Part of a small language model's weights.
Architecture: RMSNorm before each block, no biases in attention or MLP, untied embeddings, capped logits.
Training: a variant of SOAP for these matrices, 726M tokens, 2770 steps.
Each number is 500 + 50 x the weight over its row's rms, rounded and kept within 0 to 999. Layers, rows and columns count from 0. Numbers have three digits each. The size before them is the row's rms in percent of the matrix's.

# q: layer 8 attention query, 256x384, rms 0.0592, rows 246-255, columns 192-383
# k: layer 8 attention key, 256x384, rms 0.0613, rows 246-255, columns 192-383
# v: layer 8 attention value, 256x384, rms 0.0627, rows 128-134, columns 192-383
# o: layer 8 attention output (transposed), 256x384, rms 0.118, rows 128-133, columns 192-383
q246 106:562541575418538529481508446583568425453408526333597497435557401449417533545436622499398456551571408584480538484473577533412560533447515514565562491604526505448500511598515449446483449469526456553561516407487473523537461481511496519477510531548555536439509527470490516486410428457516488481459464612527509487504590469494456523494584494479501506491485472557514530512517550452469457518590535434518534424561509466602500562498466493603502432422511461557501446527529484459506569422530500566471538462565575480548442505443497538524578526449496537489501587499530532440456505449468521628
k246 112:541508490515573496449511535519538492414520492493535433439585532516437563515487570545533542520552574442495489512531604469457448489474557505500422543563398441435508441510464401545487518486555409496436527549527529485504532550532509571501409503514552531525452346452545479506531403473490596395447392528562463471502455547473528429568603478453499575538362500465531537568540549429492489518584533386479487508475513564565497477556531506620450494484474471498511441561541534502504484452404414465514391474504546380483508530467464615497468565532459541505523595534440576479457489488483541501
q247 112:444483507447465501511502461528443515552519478514504418465483439459539553440536471477564445469517540461512430392520375481439553496475513387536431438474524592541449500433487456441492488640531491557452521537479550443565528485516538476471523536440519543434464501423477507511491496511527439484553469453505506384518446519470498535472497568439571493443527528476476509546604479446501531401527506535447574575487498440544444497528537510534567575499583504542528549530599494556504538546570571469541489538584562477512522609489478515483514488522524498500440613598467525508406410560516541453
k247 115:530446478430486421485557552532408474557535487486461497477456486477433540462496617491504523603536563555465504505593441452440473509453416403427509498525528528399423481447479554520421509590529495514441524519552410464547576553566477441519443414496430523463557584525499457545453540556553427472564488535525484504519486481443560544523574507555502562544508501488437478499566401487555472529529524481541500521484445510566376573435439619487456575556517547544545585509505471440449484554553522489557499531492630581572514475528460432525509489485579462511470586599472471417450480442496503527
q248 103:438567423523515430544519399469517487464496480604455551488457497520563547578529492497440398537441464536411533507472546551474471489530524463549533488602479476439510505417406547532525420458441465515472397467492544509526454476493427564545420435480594545525487521408522419502521537443509493490487541548476529464499436577468493578442469468534500392536485461515606498520454490388526503421505532387446427419571447462538540453525449508507457498586522513600463418572435440496488531555469454451528460427477466476510582500577520499504494489456501546453513563396421424468524539436480540456
k248 105:506586457523491447532518464456422445510545414516487521450493508501593477465496472516520529493509346582532480610487542544549464465470448487628589458509560494472561484446517503479501446515518540507445478498485529578515479460516465382520519483398613435474630571479538519449516531511608576507521470491438597537549443415508424541457452503499523521490490402533500539512479483574525434520455516510470492536446479475514596541441452541437538516473587571542587498462516553610563427447507545527549482574420555521569465530511548550395608532513397444492543560476479588469434505539543538436
q249 107:501514509484530501488406561495397406575488541481416512527443508488506469498543497502564497600426492512573443440459416469579580507448423435529576424578489555507530438505481481432514536512520431437527493474541431392519459537450535551607516514571535474502452497441515485510503578506408478505443498543514526510464517445424499537541478511490460554501499511511487416557478480472362411530517432468445581565445474522587570509506544477517504553497460523486455478488514488492510551568517572446615478548458535484513494495488515508462429493557540440496564460556597537445415566501433537497
k249 112:504419529549550514601466563538427486493354505511394508501431516512438457477577492517513573493386508526546429456427509540411548452531534400496508556636532525538528603531546457497533512579487472487444568550434402585401485431496417575486470480483474534530457445528551494420492532483507403476515530550470546478456579524469511556579508559547434476532433459448454533491517534427467536509489457524482426604586472424504548469441467473475503509457422498467482541462473410501544507501497517413489557479474523390488515444568446486493536496479567499525509422440483526536418551538541564481
q250 108:476504503514499544541575475502536594546541478546522530519446513439500526475573434453515420516444518488435429414585448372496396550526536580455437479506523500424469471529545495506572469494430455418397471555517478550466494470507509464547462417536508524450548467420438432609462514541535470510473511512440495561594504505507536561442567545518414446465426484565557560449447522497571468511520388514578584451524563485461464491477502604508538465422514509561482479561528526500543445415467583442499503505438405563513528525514580561507412456420541519487521450455512457549511513423495502439
k250 108:480589412438517487572551440465520454539570512453550470493484467472551450525567425463505487460474498506412463503524601455463462502425455577481556547403520486505491470490468539475425544476553493527459564446428437572507523479513540461503469518569495464478539533445452441442500520556556581500573590492516468571508499577557587481373412501572452515453463413516510504495432522506501526489481481556578465464470462448482513478510554533453533381500526504534488529530501557529472510598478562509512519582501528381465520419397409474579482433452457454541493550523457490577471493500500555517
q251 104:563498422605608579443566493504481491463481394475523514444548411526452543611438520531507451396535517635484496514415470444652447520479532521500480543481468520598541513443424514430598507486436497492480468580497484455527500544582507503590475572452607542542466626541531449475489526515428533550488539558502479462518487494441454510529526541465452448533487493473495486459532549401476600496485410439521552504548527575516521491465388416506541495539533513490478508516491536573497407545498523490506440525483536502542556535526545496531486476532427538483511530576441431488503570414500428491
k251 112:536543552491519471431520560483467492576413510465585494482530436606432418623506424418524443486573526579544424490468383556540480483520456505469438469486503540532449494448505488469438450445430442438429540438402518484489445525468501538490417557509461546452482529529587489538518434535442461628492497455444507545496536485510384476505498532512486486464513468446465458521570534469436428486515479450493552581547539378533502494535429512552563531478469528451515591527460509471469483512542485481558534531449549432530550543529493534406467465403426521459496487539569419553420568491477502462
q252 110:548493518510459557497505516589483479528491501506610498517477532427429498536515510536511481495560516526505479417461463574438458526428484522434458475483547638501518452441504436435487458506489486493508529483461562399474441364527387524509436499550533429508488599564433577561420542444423567373570448463447580519445463462495496544520509524519453474537484484516571464560634460528430393432479516398443531426497448423524547464444563533508508483508535470546535537494380474508513456437537519429594457515547484466479501506575440459420540578541418526474528522487471479458472483457474369523
k252 110:456471508468542505530502484499477524509461540528496369570431408513496521529536487501458441458614410515530473452414418510657405549501529434477403539529450568512445420426560400446571522615466456445464533426516585447548556511507602503483449511462570588496487545584461527522487578540455503392580480550475606510390548432516494485549519499539569512531476432504500470499551462481507420501460461467530472496560340434577432470515556430496477498510514498570501534529487464424525471497494505529426472442453581497434478466462504488586589478511452589398523534482492539462458465476493571466
q253 112:481462513477510469556550503546485434485506505574511514475448542378532546403489515534395431474561528512483575544474463481460570559526487462448514578526508526502444485583477458553462473519482436470617318527536506558472497506604500510554622444396563507510512488463393496484470537447574548411440487538459458489555449441563608548478530418531398472542506523521497554497584490457488477465466556494487445486484438501484529526563447450499630533442548443493465563492547378428421461497502489539497505551497562394558473507485428584560486549467486568622443508470401506457553454502434413501
k253 109:570464495552570443490427492594443468575572433518559470462441574571492531402520419427367415469526529466485446568514494457411547531491509516503505556384381455562530518486594460541529519480539441556651436414503518506620536447515446487436469530442497559537482522516424521514528574515580624489433524447561521463522538490481549519480478398437460545485451456483541506600515474563514475498458556526534456549479494545477543575498487570577501548445568473497480499595433513512491438538489533554461457588539528494548453483470474573469540472474511571486499492450534502491474437506382504452
q254 108:459575523566486475510490536417460539519469624533496478326489451503507503504539422525500400486637406488473520549497442510573482542531468595506520565502534479553495469602437553493476591511528591442514598540521510564406522609592456429562457487534544555494485458432493427424531476513506493437457461513619540497442469456518480509481434587527459528424518555503513526526480512465540520470470530456470432490586525460589445453499543486406449477545503487499568563492484548579479508597498414494446529409531526404574486430499504482508510578513507442450554430506542515470432535469424475512
k254 108:512454475404411494417485500481531484501530495588465509436522445445401530456479453539551411509509470494433553422574518543467514528550465526496471505499434475484494389603491497447465523405501499524586537585534465614535521532473412537491487469406477406450436507564470519492483443500451561519537522571605496599518538495562525431539492434476561437451435599530508463445523553409453481494488470550425482529504491429608545507492598486466513403417486392502547435521439494451452414547477420526554572509479496436515445411516461494538478439555495529499383467580475533570504518488580454544
q255 105:471460538494513507501458371486480517487495559603571474516441448507517494511501591542538484501582510457505479585482487556416547571479460534573472510468607566444511593523469472499474487528569560487520394575492456552521569434555588470526577531467564475603467542513482623476429532594540497489520523473500515421467492469479421533521523509540504546526427530501419510499394525381538533579446491503440582553561492489472454477538562471586439478437538502546531490475562555546396523428435453473515459533500444515585567496459567395516594523519461524445534443565462438427430654430476521481
k255 112:414512538553538506423476495497480487532468489535531442556439504549448481490519515597508516570537478468545461433501467559486521555517451533493514537542610399503530467439477510516462521464555593502503456512539553553452422569564494497540583500483463523650506514539527621439515560573434542551475433554464461409479506479478480418490562529495548525504477538491493582558528446434514475505481517420448570506583530509454511489518535540582525436470499412445531539520489411385546475371559525522510503571505480610541499519447528524534447602494456500516553455511515525475512551524467522403
v128 107:491434557506495505513609496566530586484493496486507569483551544473419535562491563460565474485454531517502465526469492444528521478566451491428550481478540400483543495396440488486497557475486426527468484415547515534576457530552402394523473566596480569517451476450544525525454531445540493467463606442452502514403474526548548545560518511482561519496559431565466545490518531488570419565426452459427555572519437456383525442408429508515431507451485518576454442557507566527491553466516495477585435503524509508510447532516553494399476456564541475562502455505450517545544464406421497545
o128 111:459509443456456524531514428455508472522425488547425508417554414548513596534450434502505515525494512515521445515485404525513502567489592499587494428523550590480542538466557545463596534471481516468507577538515493444516520415501480459541510508471543467472432481504479485535501483548415499516461438537557504537476454485473544467440567488530438473464507482445513498489415535465492504598535509524541555467525506550588464499510473500495575488421485446557554604585596488521444525534450439461489557574480465503569486550516425450554500519485570427472565480384535431477507473573519476508
v129 108:524456431423514557412469546512442425495445547444418511468457433556475486481571494423513552449579498559433533535487483558638575538487565497522439599477465458492528457553405573493551519518483566553392501466496487525466504550524489415629490391508525549482490581491552507587539554528466570525490520487504538467559602388527469499535515526479442533499455528532487527593452427518522567512430579403501492551497558509593493540443528475463475502586429549567502540459553481501487534435497475430451492548524398491488443493480539483517458516493593490516462427480459488418428500499457483561
o129 112:451459462537577477577423592474442522465517463472504472390478376510497501540522474528440554554522567496519508496473486417464479451526515489490565553501413514522513450482553543534569482504542521545620459534418580501478487472456477424508508475568471439502462376532501452438474436485406476435426461592513550502506613538531465475436501533521542550388559522499443476467539548535455470472495431637506592432531435563490451467533474434516495516431502470501447405460488467476459379522423568532539530459536554461485484481538455556572467543551503552499525548420504493514410570531505426492
v130 110:432442584431536511505601556422459535493471564567539588542489478505428434457468514589490548496519479480449598478443563505523491494458466578547507488423513460466433550450407593432478462529510450495515530469479418566457498454517411435492523504422512518379418476560491430554455631547528462520428467571509467511462457556497506499484489413528579552488455429525509423400485445534460583532582538553441455473524505543479436446570531585533503448440541441449424456428440510474518495521476506465466453511396549578545504485611477527490398506504554430531550516452486471402562501565510488446
o130 109:520414361562453453452405491450520488525479482484566455494484546483637590525515462411440526402436464537478440578490535455504556529593549415508492530517506485464586447585499572525526535471470585475498451468615546499500373425405475515480476465484555493539514487412461522433538541452568479500472590455573504527506523487569464525439443586428501399527597419468519533513506448496608514530511521489508552473463614517422489509447487460485493549481413441504536542491496448490455573495473478437519563543448516514447476472483534638435493560453490535491560426570535499526442456459474544433
v131 107:489550461543448496480490566504454464564496446480464372477418461528552419402480495592395450459566414445494551459473461543483516466426451500543531472579445379573411544542533518553582505478467500542531546447582546556527485548543517479488491578505482572486548562535538477449490496565420419510519515644519430429461552498501422545408513517538509493554470410633559503561487500541474564537520488466541413449495512507482454572380500501528515485582521436449488494431524497510438437516496495439585440446560441498530537440474512495516539515440452445518509501471565466522560470566484526608
o131 111:553426646472525424538489500527483501490470589478553607474577480543463533595470552434462416554403509471521455514484534478490500470483550445429458519490542551596595485529481500382435538469435544512527443454547528488520531431436499402500431469515448565437550530523418523488480456514479517425511540474495499537578537468492497485584523508454499386450544503421508404474497446434511519527548618550432476485533566530520483379561545526580533499454527462537486510503529438516522480530456513466458565502509538593507539580539513505485518457475556510475437489487436593612484486332458494484
v132 113:409459469529536439500516463509467521527480551459555465512496504530443437528458471517531464461459545488546431545505436492541530544582487489517488474376430439558515507460537463566533455490472514440556564501479598524456467577587579445424565590579544465499422524494500422476537425562474532436527499479445453467553473433499536498421534487516542416449451512495583563467525579597561580539573424544469493500461527479569518521473482437495631478504601558533513533484501569538576422587451451498500559496479490609471452508548537451455507493552547466545542500517399481504511480497493477492
o132 113:549458424432456562522413510518525494451557612497471481445479610461506533461544576449436501499525447494531478581523412563455473502499554493496478540589481595445532541472489474422501488516524437506539465389445412562474571560439492515508505490581528445499522563600433489497543541432510464517525403527583526500471569522496535544514516604482566500538623605512556521546485486522395391527404470432423460602505489503475456544542427517557542533499421478535568554499481442487546490528585527566460418510507631444438423579531392382537479507603595521491480484545526527459451525562534503437
v133 113:431534509520534484486472542472524593466486450524508400470559530554493464566637494523561498573472562404464510462495525464522550461595567466384474481569479524512469524567438470567477456455489474488486518414452613532433542471479480461530572467486535502489535507441464441543594578510504484522582533552514555466533482519495597536538559603472448527436531482417493446385495528519519552541554471477516465551532465489466418543555466514551506508371422512434568545452519480472409479559521533566458585608454443532430586487530430529521470551517464462461491585523477535435475494490466451387
o133 114:400427464541453534473422447510469404497515593594462492486465456584449470419499429443430535589508446488560424518527509504469449522511509454524495486530467471444515523336500499503475585487445569497531572442499492478487503488500468521544542500483498555553533562579515518507552442542476494520408472501490511484544484456544509433486519544552586563575520522627509491616484470452461564502443518597479510482523442469504582567518502496492537547543472437479444502633569404451491424470475506474471566544517472525620552483482532482512560477530647457535520473423556475608440543448548497577
v134 112:471419507488480499421584533566478494456432465555536506518487365453514566587592497462521576436552596535487542430497491469437524502483515544505462550559546457576566457544584513445476444514584432558461440427459539481474484519564489594430556550522446558541613546426530474480481480498489506543432494430531504488511484479523465530451413414587539505499506508497492488477578495467500615460437453469595508553636609526483452569537491396455451482530483431496495492518488478458555484452530531555541465459401445548525540472519548457504525535435482441545438534473518503495427500478473611519